Each number is 200 + 20 x the weight over its row's rms, rounded and kept within 0 to 999. Layers, rows and columns count from 0. The size before them is the row's rms in percent of the matrix's.

# layer 3 MLP up, 832x256, rms 0.352, rows 118-154, columns 128-191
101,176,208,234,183,206,190,200,163,204,207,239,176,205,171,208,176,216,224,218,161,196,209,216,170,199,169,220,179,210,177,201,226,214,186,186,203,222,217,198,239,186,190,195,173,210,180,210,217,183,224,183,173,243,191,225,180,214,184,203,190,199,192,204,162
095,173,202,236,194,217,176,217,214,209,239,167,171,183,226,201,201,199,239,207,205,173,184,183,225,164,174,203,191,200,182,205,164,149,181,191,222,211,241,205,169,211,213,210,195,206,229,202,185,208,209,201,218,217,187,212,181,188,182,192,184,198,199,254,166
098,226,145,195,191,186,216,194,223,200,206,208,189,178,186,223,204,266,193,209,193,199,234,229,217,218,252,232,200,217,207,237,209,254,207,182,197,210,214,192,210,212,222,217,175,184,206,189,196,207,225,198,199,231,219,209,226,216,203,220,199,207,196,210,207
105,192,189,170,185,202,212,244,203,196,205,157,217,211,183,229,178,176,194,198,205,195,205,217,214,194,195,214,205,196,186,196,220,205,212,194,165,200,185,212,204,200,199,163,189,182,256,190,167,178,163,214,204,180,185,175,173,200,223,184,168,172,170,220,219
098,193,175,181,202,195,191,240,175,164,202,193,209,184,171,168,190,239,210,245,195,193,193,189,171,182,162,194,183,172,199,188,210,195,211,170,169,210,200,230,212,189,215,165,220,201,191,197,206,211,235,202,179,207,231,199,199,186,222,213,188,166,206,219,172
102,212,214,184,190,207,184,190,147,203,225,215,197,190,183,174,216,187,214,220,184,193,212,238,211,198,198,206,169,216,214,203,186,187,188,201,188,256,222,174,215,196,227,217,172,221,219,236,208,185,184,179,219,195,173,204,195,190,172,181,213,236,179,186,181
099,190,208,199,202,177,205,217,158,211,188,218,184,243,157,200,190,199,233,204,175,199,165,188,220,196,192,189,193,238,194,198,207,173,188,168,197,221,194,189,181,185,210,192,199,156,172,168,187,193,187,179,229,222,171,225,196,207,172,236,210,202,187,184,167
107,194,198,222,212,225,212,195,207,203,186,178,201,199,197,196,211,183,201,203,170,217,180,245,172,203,197,177,208,222,200,200,211,212,184,175,210,195,230,214,146,206,168,166,184,165,191,189,204,193,208,193,199,217,193,247,209,167,200,225,192,218,241,177,189
096,241,189,220,217,205,192,192,195,216,202,217,183,176,210,196,180,208,200,168,211,190,168,190,174,206,189,221,221,177,199,215,219,194,207,197,180,240,198,184,183,218,216,158,160,189,201,225,200,190,218,220,190,203,220,205,197,201,206,191,220,212,219,205,189
098,227,168,211,192,192,211,232,210,211,190,218,207,182,219,216,194,161,179,144,190,210,219,239,196,224,209,209,218,211,177,202,201,205,199,209,203,237,230,183,186,185,163,199,201,186,157,216,188,214,209,224,222,190,190,203,220,209,202,193,182,220,183,208,181
098,158,208,249,203,208,207,165,231,221,148,215,162,182,211,202,197,186,179,221,194,214,196,210,207,207,228,193,198,214,200,203,218,213,224,188,191,186,184,185,214,190,223,202,184,213,215,233,223,182,176,190,196,205,233,231,228,202,182,209,227,215,240,189,242
094,213,198,201,215,223,189,166,176,190,232,193,227,209,167,197,195,181,207,217,181,192,220,205,207,212,182,171,173,239,187,211,203,203,219,194,231,199,225,217,213,204,224,183,205,186,183,149,195,191,204,222,182,199,232,184,162,190,231,210,202,206,233,166,173
101,178,193,164,184,210,243,211,204,174,254,176,204,207,170,220,189,185,183,155,199,168,194,203,230,208,212,189,197,217,187,209,189,192,194,212,208,195,166,256,219,225,177,204,191,188,208,191,198,209,163,229,196,208,227,243,209,178,192,172,211,215,188,220,192
095,159,207,215,167,195,190,205,200,232,208,220,201,200,207,233,226,179,214,202,171,175,175,237,203,192,199,230,197,208,176,187,207,197,211,204,179,172,186,180,246,184,191,177,211,200,177,196,176,178,218,209,203,192,191,223,187,185,186,220,214,169,171,198,184
094,192,218,195,249,206,246,198,165,201,220,209,194,196,209,195,167,238,204,259,214,196,196,189,182,216,197,225,196,204,224,228,201,197,168,191,184,201,178,210,241,203,185,211,231,208,203,194,195,198,188,203,167,232,159,200,192,152,227,204,166,168,240,180,199
099,183,183,228,201,192,197,200,194,251,211,194,198,180,223,213,160,195,223,190,195,210,176,209,172,217,191,196,215,182,199,180,213,205,190,203,189,198,196,215,189,217,207,199,169,173,201,191,207,191,189,219,226,218,198,201,212,185,214,211,218,182,195,222,180
094,199,197,220,218,174,174,215,211,170,197,180,190,183,195,177,183,181,227,211,186,214,189,198,239,202,207,172,239,220,201,198,192,194,186,172,229,213,219,190,169,215,182,164,211,166,197,219,219,201,218,194,227,212,171,186,206,210,199,213,209,224,218,223,172
092,192,228,196,206,200,191,181,210,220,212,175,242,227,199,190,186,200,162,192,179,223,194,207,194,212,207,202,197,230,237,213,199,230,210,204,183,191,196,238,191,198,205,167,184,214,183,201,177,194,218,184,204,222,201,190,185,215,180,215,221,243,170,189,199
098,213,192,180,223,209,199,173,180,203,225,200,191,224,182,191,195,179,186,179,193,223,189,207,205,224,200,183,198,189,197,181,206,172,207,219,157,172,191,190,200,178,193,191,215,169,228,186,177,209,202,214,237,213,190,226,210,211,197,218,195,172,223,174,215
097,177,219,183,213,184,187,229,222,220,194,178,187,182,223,158,208,210,187,215,213,207,207,233,198,191,211,197,175,179,227,193,199,263,211,196,223,159,195,214,177,217,183,213,171,176,207,201,212,198,203,213,202,195,219,189,212,205,203,218,191,216,223,252,218
103,220,179,189,197,200,190,198,204,163,218,206,210,211,196,180,220,192,249,224,204,209,202,176,186,185,248,198,174,214,214,204,211,182,184,180,242,180,206,215,201,192,197,229,188,189,232,200,210,184,218,192,227,212,190,183,207,222,182,216,200,194,157,239,232
099,179,190,209,196,181,197,173,221,200,160,205,227,210,266,186,230,193,202,202,198,211,195,213,279,215,194,175,200,201,193,218,208,173,235,173,219,208,180,206,211,150,174,213,205,201,216,199,195,173,205,182,203,161,185,183,222,240,200,163,213,204,187,201,186
094,179,213,236,207,201,224,176,201,204,197,192,231,206,191,179,212,229,220,214,219,187,203,200,180,169,220,198,198,220,210,225,201,181,177,175,199,204,174,221,200,170,158,177,172,188,219,208,181,171,151,219,199,184,199,199,206,182,212,184,219,200,176,183,221
098,227,213,209,193,217,188,229,200,167,205,209,233,184,179,168,206,234,196,195,197,199,205,215,220,229,210,171,202,156,215,187,233,185,166,189,201,233,215,253,224,177,219,196,187,179,203,188,223,195,231,213,169,170,199,172,194,193,201,193,180,216,208,214,217
099,186,176,196,242,175,190,181,196,240,215,206,182,219,207,201,220,196,220,199,194,237,167,223,176,214,182,177,196,246,232,192,192,165,184,214,174,238,203,158,194,220,200,168,207,228,173,200,211,205,190,221,187,186,191,173,218,216,175,153,187,216,175,202,150
102,207,194,222,197,180,200,206,197,219,215,194,179,214,210,168,199,193,233,197,175,241,205,191,191,182,213,207,195,160,179,197,210,205,194,207,182,179,202,162,236,201,215,196,234,191,233,165,173,224,189,207,226,206,191,209,176,223,187,217,203,229,210,204,224
103,139,184,218,197,172,199,196,185,208,194,256,206,248,211,203,152,204,168,187,169,186,201,177,226,202,197,182,203,189,219,194,171,190,177,184,177,238,211,197,195,195,207,219,204,225,210,236,214,197,224,208,206,208,197,203,212,188,223,181,212,202,199,210,187
104,229,216,176,176,230,191,188,208,195,202,162,214,206,220,197,193,173,184,187,205,194,211,219,188,194,211,191,202,170,217,195,175,173,217,157,219,195,177,186,197,206,191,228,217,204,192,176,219,201,223,208,227,177,213,207,177,178,216,216,200,245,190,199,198
100,209,232,204,177,225,198,222,196,236,236,229,176,206,169,235,193,197,222,197,172,190,167,191,169,202,209,183,205,196,230,203,222,196,199,170,181,194,199,180,215,213,221,199,188,198,232,200,174,193,194,173,200,190,215,201,173,191,187,181,211,206,193,223,189
102,201,204,201,196,197,227,207,224,191,216,192,247,220,230,228,208,256,193,231,181,235,216,213,197,196,197,152,203,186,207,215,199,214,231,232,194,199,182,167,214,198,183,229,210,181,200,227,205,199,190,206,203,218,191,196,199,209,203,186,202,234,206,197,222
096,144,183,225,174,190,175,218,193,161,164,162,177,190,200,190,179,210,190,198,188,195,197,212,204,208,196,179,217,193,154,219,185,165,184,242,191,195,188,197,203,168,214,201,206,238,186,197,161,196,203,201,205,219,203,198,196,203,175,222,189,210,206,196,233
104,209,215,195,152,208,209,194,192,189,200,191,193,177,160,173,208,206,189,178,175,237,188,225,219,201,188,158,221,208,205,208,182,185,234,188,182,217,227,218,195,184,214,210,187,221,190,195,195,182,220,221,163,199,236,195,211,194,224,170,212,196,212,224,189
099,247,189,179,170,210,199,209,193,210,201,193,200,200,220,207,182,238,203,179,218,202,200,247,200,204,189,218,239,217,222,191,200,161,246,208,216,192,197,224,220,207,187,219,184,229,183,180,206,209,196,221,226,194,183,219,208,181,213,209,177,221,196,233,157
102,182,190,207,213,164,228,190,189,198,188,169,194,183,216,209,189,203,162,211,166,241,183,188,213,193,191,170,169,199,205,182,185,216,197,204,192,233,215,179,218,207,207,206,187,185,168,209,233,189,200,208,208,226,181,194,215,209,203,209,234,221,245,181,203
098,189,202,212,242,200,190,170,188,195,170,191,193,232,152,198,194,188,194,207,177,195,211,213,190,183,208,210,193,192,219,227,223,205,208,225,204,172,189,232,210,232,143,214,219,251,205,223,208,185,197,240,194,202,175,215,205,191,190,218,204,170,173,194,199
098,209,175,205,191,193,224,207,191,214,174,191,216,171,167,219,190,226,181,197,237,211,193,200,203,219,192,203,192,230,169,219,202,203,190,216,198,208,241,199,193,212,221,216,243,183,210,203,207,205,193,210,231,201,193,205,237,215,189,199,202,159,223,199,197
100,178,205,201,172,211,191,188,214,205,208,181,228,196,182,215,216,192,181,186,181,208,195,208,214,228,199,217,192,176,210,180,236,194,200,239,200,214,214,206,204,206,210,221,225,175,193,166,205,189,196,193,179,168,199,143,195,208,190,194,183,228,217,188,228
# layer 3 MLP down (transposed), 832x256, rms 0.332, rows 118-153, columns 128-191
099,176,195,209,215,210,207,250,184,173,197,207,175,232,180,174,207,201,190,199,231,173,200,174,173,201,210,190,198,238,213,215,224,174,165,185,188,197,171,193,150,221,191,204,158,212,180,214,177,206,196,156,179,198,182,194,194,197,179,221,215,212,214,197,169
099,203,195,192,224,208,196,187,252,180,164,204,236,217,199,198,184,177,158,184,197,193,241,235,169,203,233,237,191,174,189,188,201,201,219,241,212,221,242,256,206,225,212,219,156,199,220,204,178,221,198,212,208,210,173,184,186,202,220,205,198,171,199,186,176
103,194,192,193,216,182,218,212,209,192,198,201,221,244,197,189,243,230,215,206,171,203,208,206,202,200,188,224,212,228,210,185,192,222,225,221,198,206,225,154,192,189,248,197,192,176,169,171,185,201,236,206,204,202,195,187,195,189,180,221,176,199,206,203,206
097,197,181,205,175,202,194,197,189,211,222,215,214,218,213,210,234,223,208,175,220,211,196,205,203,216,179,176,204,241,203,215,176,196,176,165,235,214,210,202,189,182,176,216,185,190,196,205,203,203,201,190,185,201,184,193,169,215,164,165,174,210,180,202,219
100,190,201,257,193,191,192,201,184,225,246,239,212,235,191,195,174,182,206,194,195,216,193,201,199,174,224,199,197,195,214,216,200,226,213,173,188,211,205,216,271,181,201,188,196,211,188,209,176,195,214,171,202,197,181,213,222,220,184,198,207,219,214,193,179
098,216,211,217,196,197,198,216,189,228,227,176,196,227,185,178,170,204,215,219,184,190,191,204,222,177,181,233,215,193,202,212,198,209,192,226,224,200,199,195,207,184,195,215,215,193,191,218,251,196,195,205,227,196,227,189,232,208,228,212,217,226,202,240,210
097,210,200,155,177,188,205,203,189,205,207,202,229,195,214,217,200,230,198,180,189,154,214,171,215,205,215,191,222,219,194,206,208,199,195,192,221,191,214,256,239,222,199,155,223,220,192,225,235,210,195,231,194,189,184,187,191,220,165,189,201,242,171,158,224
100,217,166,167,199,238,165,227,166,202,191,184,215,204,228,171,182,197,227,228,192,210,206,195,212,204,210,194,147,223,180,229,213,226,190,184,195,171,201,161,185,171,183,183,210,189,185,184,185,220,225,212,202,214,199,200,186,196,180,205,178,222,145,237,184
103,185,203,232,194,207,199,212,180,198,209,172,214,170,209,232,186,174,240,221,200,195,199,207,198,189,190,208,207,167,184,199,238,186,205,224,178,192,179,196,203,190,181,194,211,214,199,181,217,219,212,191,175,240,177,211,227,225,196,172,179,209,240,232,208
099,163,176,227,192,177,202,233,208,232,210,180,192,191,215,195,186,207,201,223,192,194,210,229,200,183,218,205,184,178,194,189,196,215,208,199,180,254,202,175,242,213,178,192,198,177,180,206,215,198,214,206,205,144,194,186,174,184,234,229,197,168,220,229,150
101,194,174,196,213,189,177,222,226,212,211,187,175,246,174,181,171,203,194,222,210,211,195,220,187,183,201,201,206,215,225,207,154,206,227,229,198,247,191,182,219,194,209,169,177,195,220,210,238,192,179,210,244,188,193,192,189,208,206,211,206,202,199,185,176
099,197,212,179,196,200,186,202,216,208,236,148,175,191,219,213,209,224,232,184,191,204,189,187,180,198,211,222,217,206,184,200,175,232,208,172,193,185,203,198,214,181,229,215,215,203,192,219,190,219,211,203,202,210,188,157,177,229,205,214,197,185,170,224,196
097,197,215,190,178,192,195,178,184,227,201,145,218,200,172,188,200,187,214,216,218,199,188,197,217,161,202,201,197,202,173,197,218,181,189,218,207,205,183,211,190,190,189,191,215,216,213,244,174,158,200,216,194,179,215,232,201,187,236,213,186,168,212,207,217
098,198,215,187,204,240,198,145,203,200,204,166,210,176,236,165,186,203,188,181,207,167,209,189,255,163,196,234,189,208,206,180,197,237,174,191,218,225,221,186,191,176,246,200,190,212,201,224,216,192,244,183,180,179,168,205,208,233,207,186,208,185,181,204,193
103,194,218,199,227,217,205,170,208,197,199,167,225,185,151,220,211,235,186,206,172,187,184,182,141,198,192,196,197,199,193,231,187,229,207,206,249,196,220,200,213,220,211,192,171,174,211,199,201,202,169,187,183,194,190,224,197,211,224,241,217,212,215,168,190
101,187,193,234,193,248,189,231,155,208,232,219,201,206,201,209,214,198,200,174,200,189,192,173,193,169,205,208,213,181,185,187,210,219,221,220,186,198,235,194,186,206,190,198,206,172,202,196,203,218,195,172,206,170,199,213,167,165,192,208,177,227,199,212,157
108,187,190,155,206,224,215,196,189,202,185,245,213,216,196,208,159,207,201,191,211,195,173,179,209,237,199,213,160,198,206,210,181,210,189,218,214,207,226,218,185,190,162,196,212,174,203,198,186,133,193,176,150,201,195,174,189,174,177,200,191,198,205,236,181
103,200,181,202,228,209,227,196,217,210,208,223,199,186,212,196,201,208,251,156,188,218,185,184,228,211,198,193,213,214,190,190,188,202,166,208,195,153,187,207,156,202,187,222,160,169,173,203,193,187,187,193,201,203,187,182,181,190,196,173,192,182,211,212,200
096,167,204,224,200,207,204,213,196,209,192,183,216,242,179,222,209,197,198,223,187,225,221,176,177,174,226,269,191,186,202,175,191,196,203,189,211,207,222,207,223,182,197,214,176,183,235,200,220,222,204,196,212,212,212,215,197,215,209,177,239,210,193,213,224
098,160,216,202,211,202,174,217,204,183,195,202,187,209,221,210,200,177,208,183,222,203,180,168,202,227,213,205,192,207,165,210,205,177,168,242,182,214,202,161,197,205,196,187,193,174,211,182,186,211,207,221,202,204,198,187,226,161,226,198,186,205,178,174,193
099,182,188,191,193,212,191,165,209,214,206,197,168,185,217,202,215,177,216,163,202,215,201,214,182,192,243,166,190,197,185,212,198,187,209,205,211,218,235,211,190,202,208,210,187,205,210,191,190,199,227,230,218,206,193,221,221,191,205,183,191,184,182,236,204
097,196,207,208,190,223,201,202,202,211,196,197,209,173,183,187,216,176,215,191,173,206,194,206,192,232,196,217,177,220,196,207,233,201,213,205,200,217,199,168,230,201,216,182,176,224,206,216,255,141,195,167,195,189,196,192,232,180,187,190,216,194,195,197,184
101,215,154,201,225,223,182,208,212,177,170,194,191,205,154,200,189,189,182,195,172,217,205,186,200,222,220,168,170,195,184,201,162,220,194,190,152,211,180,214,187,240,196,194,207,169,222,188,178,214,210,206,197,185,173,187,195,206,202,218,224,194,251,202,207
103,209,224,213,213,212,221,187,229,169,197,220,198,199,192,183,181,172,166,212,233,171,171,227,211,219,182,207,166,224,227,186,192,154,208,191,188,200,181,183,222,161,210,194,214,188,198,207,179,188,220,194,201,230,141,189,209,209,204,208,201,226,218,219,202
098,223,175,192,202,181,204,205,187,208,237,221,205,172,202,224,206,212,246,201,232,203,221,200,204,192,194,181,211,199,200,206,180,178,211,201,236,229,218,181,220,231,228,203,208,181,172,199,217,226,167,200,208,197,192,191,207,224,179,220,222,223,188,191,184
096,171,193,162,189,233,193,218,216,215,199,206,198,167,233,239,222,217,210,200,192,175,211,171,203,180,235,214,202,214,214,194,198,206,174,186,193,220,227,218,219,215,236,193,199,193,204,209,227,212,198,205,202,206,224,187,188,196,195,220,223,244,126,200,252
098,218,220,210,191,185,210,172,235,184,181,230,194,205,222,194,208,190,235,189,201,192,208,177,196,174,215,185,238,185,180,205,200,209,209,191,197,187,225,159,188,190,212,223,201,185,215,166,212,182,187,198,206,215,270,208,183,175,181,173,221,214,188,167,192
101,193,208,199,201,188,167,206,211,172,239,218,204,205,213,208,204,207,164,174,185,170,204,205,209,225,229,156,213,210,151,208,213,207,225,217,215,181,171,203,197,178,215,167,218,182,211,230,252,219,210,186,191,205,199,192,192,154,186,208,185,174,212,196,191
098,249,215,226,213,183,206,188,172,204,203,197,166,213,200,210,200,178,208,231,204,183,180,221,217,192,217,183,248,163,218,196,196,205,200,190,211,186,226,188,201,193,185,204,166,205,184,178,223,166,208,215,201,190,202,220,152,211,211,199,225,208,187,197,177
104,203,195,194,180,222,197,186,190,186,194,199,209,184,193,193,245,235,231,191,203,212,252,224,185,229,226,167,212,169,211,230,172,218,212,200,212,197,213,199,193,223,209,194,209,156,191,219,171,183,204,201,157,201,184,213,213,219,203,190,209,129,213,197,187
101,174,188,233,208,211,199,210,190,181,210,183,164,200,179,234,181,208,187,196,173,211,184,199,222,215,205,202,198,183,203,201,162,222,208,223,179,196,202,229,180,195,193,197,198,257,229,231,205,203,221,171,198,222,208,168,154,221,189,199,192,239,171,191,194
097,181,173,162,177,199,189,168,199,200,173,191,182,211,226,258,218,215,213,201,203,259,220,243,187,245,236,196,221,210,174,193,202,214,221,182,200,196,191,231,197,175,200,270,210,207,216,188,241,191,211,204,187,184,168,184,204,136,204,192,170,165,269,216,206
101,204,164,218,217,188,226,198,153,191,178,194,196,199,172,223,197,205,201,237,210,226,180,150,200,171,199,184,168,223,204,189,207,189,221,183,199,181,181,182,180,236,179,204,193,209,213,177,220,202,171,179,216,189,146,184,162,187,178,212,184,175,178,198,217
097,213,165,173,188,203,224,249,194,189,218,199,242,190,210,191,232,190,209,211,198,236,199,207,201,221,182,172,188,206,193,200,184,178,233,231,198,216,192,210,216,219,178,223,145,195,180,207,200,202,204,213,178,222,215,201,229,187,219,181,214,238,214,202,222
104,197,198,195,229,207,216,200,211,182,196,180,185,188,204,222,218,210,208,198,204,211,199,178,182,204,240,228,222,199,195,190,226,229,167,196,192,169,192,200,187,208,151,224,188,182,240,210,213,216,196,213,156,170,187,235,191,209,195,210,202,141,191,227,197
102,200,150,222,189,217,218,183,210,194,222,214,191,189,246,196,209,224,208,169,206,181,180,171,199,218,206,165,214,176,184,175,201,236,199,172,189,242,183,206,195,187,200,197,203,188,230,199,193,207,204,195,189,174,174,267,204,239,206,210,221,213,187,166,166
# layer 3 MLP gate, 832x256, rms 0.328, rows 119-154, columns 128-191
094,212,185,150,199,211,211,198,172,168,201,157,215,192,206,203,181,201,201,186,171,182,182,170,179,179,195,200,219,181,225,190,222,190,225,182,180,170,220,180,188,186,211,197,196,207,190,241,206,161,194,197,202,182,209,167,165,207,190,196,179,168,194,195,201
100,188,193,184,223,220,247,180,194,214,193,220,189,210,194,176,196,209,221,191,206,199,205,192,196,217,247,209,189,217,212,192,186,225,172,204,207,197,196,189,202,189,221,233,191,199,193,230,213,191,227,207,216,200,199,160,219,255,172,220,198,215,201,208,269
095,198,228,223,205,184,210,204,205,227,206,218,196,202,185,200,163,175,179,175,175,185,192,159,168,226,196,189,216,167,221,208,222,218,227,226,195,206,205,192,186,230,213,212,200,192,205,210,188,184,178,231,203,184,210,178,221,196,232,194,193,223,226,214,206
098,195,193,213,240,187,156,245,215,200,178,204,170,236,193,202,197,209,233,220,210,199,198,181,199,185,229,194,162,157,235,193,172,226,207,174,202,238,209,202,186,211,210,167,195,215,172,196,188,195,207,194,210,195,196,223,163,221,180,211,207,235,216,215,218
104,150,239,235,174,199,212,201,179,209,213,159,212,216,203,213,203,185,212,180,206,193,219,204,168,184,205,172,201,194,210,188,205,170,221,186,201,191,225,146,200,192,195,182,209,219,173,202,235,219,217,193,221,207,212,185,195,197,223,232,207,199,216,189,203
099,238,246,226,178,156,205,166,166,193,178,168,228,198,229,203,228,192,237,212,194,179,182,168,198,222,192,187,158,215,207,187,202,225,210,175,181,190,189,210,158,187,195,197,188,165,189,181,195,201,220,212,205,224,210,221,181,214,176,202,215,210,200,205,227
103,202,189,204,197,208,178,221,198,176,183,184,190,173,218,220,179,173,214,182,212,204,208,226,201,164,190,196,194,220,225,202,183,225,192,207,180,226,211,171,183,172,210,240,250,194,202,182,192,202,181,237,151,241,181,195,211,197,214,173,182,194,178,188,194
100,133,230,154,176,183,196,187,208,213,209,235,193,243,229,181,209,203,200,207,209,180,204,174,202,218,238,205,179,235,215,191,185,236,153,220,213,186,205,196,188,202,165,210,199,205,215,197,173,219,236,178,209,222,223,187,216,191,191,210,233,180,206,178,186
098,218,193,177,180,179,197,147,233,208,190,195,210,237,223,206,226,226,205,186,193,173,201,182,199,186,217,213,218,189,210,153,229,228,226,227,220,233,205,190,202,185,242,185,202,211,183,177,182,155,199,213,194,196,191,221,190,194,217,195,182,193,198,175,215
103,164,205,193,230,215,200,227,179,218,193,205,164,169,174,213,226,220,207,189,207,198,211,201,229,234,219,174,211,154,215,183,215,175,210,152,227,217,198,195,181,222,202,252,192,177,240,215,199,171,209,235,191,221,163,230,186,204,209,177,177,153,223,207,197
101,193,201,179,197,188,178,215,235,195,232,219,188,199,201,193,225,207,205,241,201,178,224,206,216,219,191,177,195,220,183,209,204,154,194,194,157,185,209,189,237,206,229,182,166,180,187,194,158,218,188,178,213,233,191,194,213,221,211,205,224,184,197,196,202
103,247,177,207,184,217,225,190,190,206,231,211,175,239,174,204,211,169,202,221,204,201,187,192,212,184,225,196,204,229,234,189,207,207,210,171,196,203,213,195,193,146,215,170,181,170,182,198,214,200,198,210,231,241,232,183,205,182,184,231,194,198,230,204,187
092,226,213,173,226,199,205,200,205,181,196,186,207,219,167,171,229,231,211,183,203,168,241,227,223,181,199,195,202,170,175,224,215,221,207,171,229,218,197,221,228,220,206,174,184,210,178,219,204,218,191,197,203,189,182,203,148,194,180,189,201,201,196,219,212
111,178,182,202,176,209,232,201,197,209,159,183,157,218,216,180,157,183,140,189,214,175,204,216,201,202,206,197,206,204,178,188,216,229,154,217,221,198,234,184,167,191,198,209,193,208,201,229,182,187,220,211,214,223,192,225,212,203,223,193,203,168,210,192,217
096,209,158,166,211,142,191,225,207,211,189,221,183,219,210,188,193,238,209,231,272,162,201,190,220,205,206,217,209,166,185,200,191,201,214,192,178,187,174,213,210,191,204,166,186,204,181,194,185,189,208,201,185,186,228,217,174,228,182,158,166,230,221,241,220
098,162,234,194,181,190,195,208,190,212,202,180,203,192,209,212,174,259,202,161,175,180,192,184,220,202,229,208,183,201,200,170,215,201,197,183,214,218,191,179,180,202,198,184,203,179,172,210,201,213,204,195,160,200,201,194,208,234,229,194,197,204,208,195,175
096,213,203,210,191,179,225,190,208,199,189,212,190,199,181,215,172,206,170,216,203,216,181,171,183,187,203,229,191,214,171,224,169,174,216,229,142,179,205,173,223,213,195,239,194,220,204,162,220,206,217,188,197,228,197,193,217,194,209,210,196,207,194,201,226
099,190,208,171,208,235,213,199,196,189,224,186,194,207,195,175,230,183,200,195,161,212,176,193,199,199,224,208,173,178,171,222,201,150,194,139,235,183,166,213,175,198,202,166,224,205,190,207,224,211,190,214,205,197,181,161,188,209,185,181,183,168,208,206,159
094,198,159,221,202,215,199,176,215,209,210,168,157,194,219,215,204,183,228,217,193,193,230,180,227,169,171,207,215,174,227,203,208,207,220,217,217,185,201,196,170,178,224,210,184,206,182,199,205,198,190,191,233,193,181,240,210,193,215,206,183,226,220,205,196
102,176,200,190,209,190,199,212,217,202,209,171,170,192,219,179,203,214,207,181,215,204,210,202,238,202,185,188,189,225,272,191,179,169,213,208,205,205,214,214,192,200,213,192,195,236,186,211,166,198,185,230,198,233,215,184,210,197,153,195,204,204,231,191,186
102,228,185,231,204,247,180,203,189,196,222,197,233,183,198,210,218,221,247,223,212,215,192,192,216,184,195,188,203,196,229,213,176,186,219,185,195,159,167,190,199,199,212,193,189,225,191,190,225,154,220,197,200,164,217,178,210,217,182,202,226,173,190,208,180
095,176,210,218,225,188,215,162,205,182,193,229,220,244,183,175,191,214,236,175,190,196,200,213,177,225,168,201,194,235,197,159,197,187,207,190,176,214,150,197,241,224,209,177,182,199,208,192,193,195,241,203,229,234,199,196,208,219,189,207,199,204,222,155,240
100,203,218,174,177,170,198,186,198,194,227,211,207,199,175,219,219,186,180,194,190,187,166,185,158,204,222,214,210,212,190,218,209,208,162,194,193,233,192,195,225,187,192,211,191,223,199,220,249,212,201,173,194,169,204,178,161,222,188,205,162,207,219,192,185
091,198,201,217,183,181,188,206,193,230,184,176,239,199,220,199,244,200,215,187,221,182,234,227,180,193,220,245,185,231,178,222,243,199,215,160,153,198,219,191,191,214,226,202,187,216,181,212,176,191,209,198,213,211,253,215,185,195,187,168,165,189,196,187,203
099,200,189,144,231,171,201,224,178,185,231,143,193,238,208,271,177,208,230,206,197,171,199,237,170,225,186,220,216,192,216,171,158,198,206,196,194,199,165,220,191,192,202,223,178,237,207,191,191,179,229,225,206,212,196,229,189,202,168,218,208,230,200,202,221
104,162,169,207,229,193,204,182,137,226,169,187,196,208,232,211,203,211,216,184,179,169,186,174,234,194,212,168,185,222,149,188,210,184,197,218,182,210,218,179,185,174,206,237,184,155,224,163,176,179,205,208,173,174,212,186,229,199,173,159,188,203,177,212,187
105,229,210,215,241,188,182,167,234,235,169,199,143,214,165,219,200,155,191,167,231,228,171,235,216,197,221,178,194,183,219,226,195,190,197,216,199,212,221,220,208,161,198,193,233,231,221,180,190,226,237,196,183,203,221,209,217,168,205,184,186,193,196,188,172
100,227,211,194,185,210,227,218,183,183,206,215,221,162,185,242,215,220,200,195,207,198,226,218,221,208,222,206,234,190,214,232,214,194,233,187,212,216,219,226,229,170,231,192,228,257,186,195,215,208,237,207,194,188,216,168,188,191,184,211,223,192,175,173,168
104,158,216,192,207,160,204,171,213,189,198,205,164,198,199,205,191,180,175,202,218,208,193,187,176,209,165,208,206,161,152,191,212,201,224,187,195,203,222,253,183,187,239,188,190,189,210,185,185,167,168,220,216,182,207,164,248,209,169,209,181,209,194,199,183
099,196,188,179,208,189,198,193,173,181,242,190,201,203,171,211,186,155,200,199,198,225,192,206,185,183,160,205,207,229,194,196,186,173,213,189,202,216,213,178,154,189,237,216,213,184,203,243,244,223,210,252,217,212,213,206,218,202,193,212,216,194,208,149,168
098,211,160,210,170,209,188,240,187,203,205,213,157,218,215,201,196,161,202,186,233,168,183,179,208,203,195,221,183,190,190,255,215,209,177,218,201,226,189,185,212,183,149,176,214,194,210,193,170,213,233,189,198,207,204,199,197,203,200,219,163,182,166,206,203
104,256,178,202,164,211,180,192,187,168,214,194,188,149,238,208,179,176,186,215,207,201,226,216,204,192,204,202,209,223,198,243,163,193,207,204,206,174,204,182,208,220,220,197,184,188,179,219,192,196,214,216,233,210,182,202,209,160,220,178,209,219,194,220,197
107,214,187,204,203,216,194,180,190,196,189,231,148,206,196,239,197,154,209,195,219,185,182,220,203,206,208,206,198,228,182,204,210,170,222,200,201,204,158,208,179,174,203,201,209,222,206,210,203,209,200,154,235,213,224,187,199,218,169,187,175,180,185,207,163
098,207,248,213,201,216,225,199,233,188,219,146,203,181,241,211,202,194,212,192,197,178,195,187,201,174,208,196,212,162,196,213,221,182,226,209,220,221,183,201,173,200,154,200,214,185,240,208,198,207,216,178,192,195,189,169,193,218,205,191,200,195,206,202,212
097,224,207,192,167,198,196,203,192,194,241,191,231,190,200,235,219,192,166,188,222,220,231,192,203,207,232,227,206,230,178,213,173,164,213,196,179,220,229,217,190,191,191,193,241,208,176,216,189,210,191,218,163,218,216,199,207,175,206,210,213,246,198,219,218
099,181,193,167,228,180,185,203,199,184,204,162,238,205,210,170,176,190,171,207,181,204,225,185,202,203,201,245,192,225,186,176,227,172,206,172,209,192,228,218,189,173,213,205,228,209,203,186,201,206,187,214,207,150,199,208,198,169,212,173,240,172,228,209,226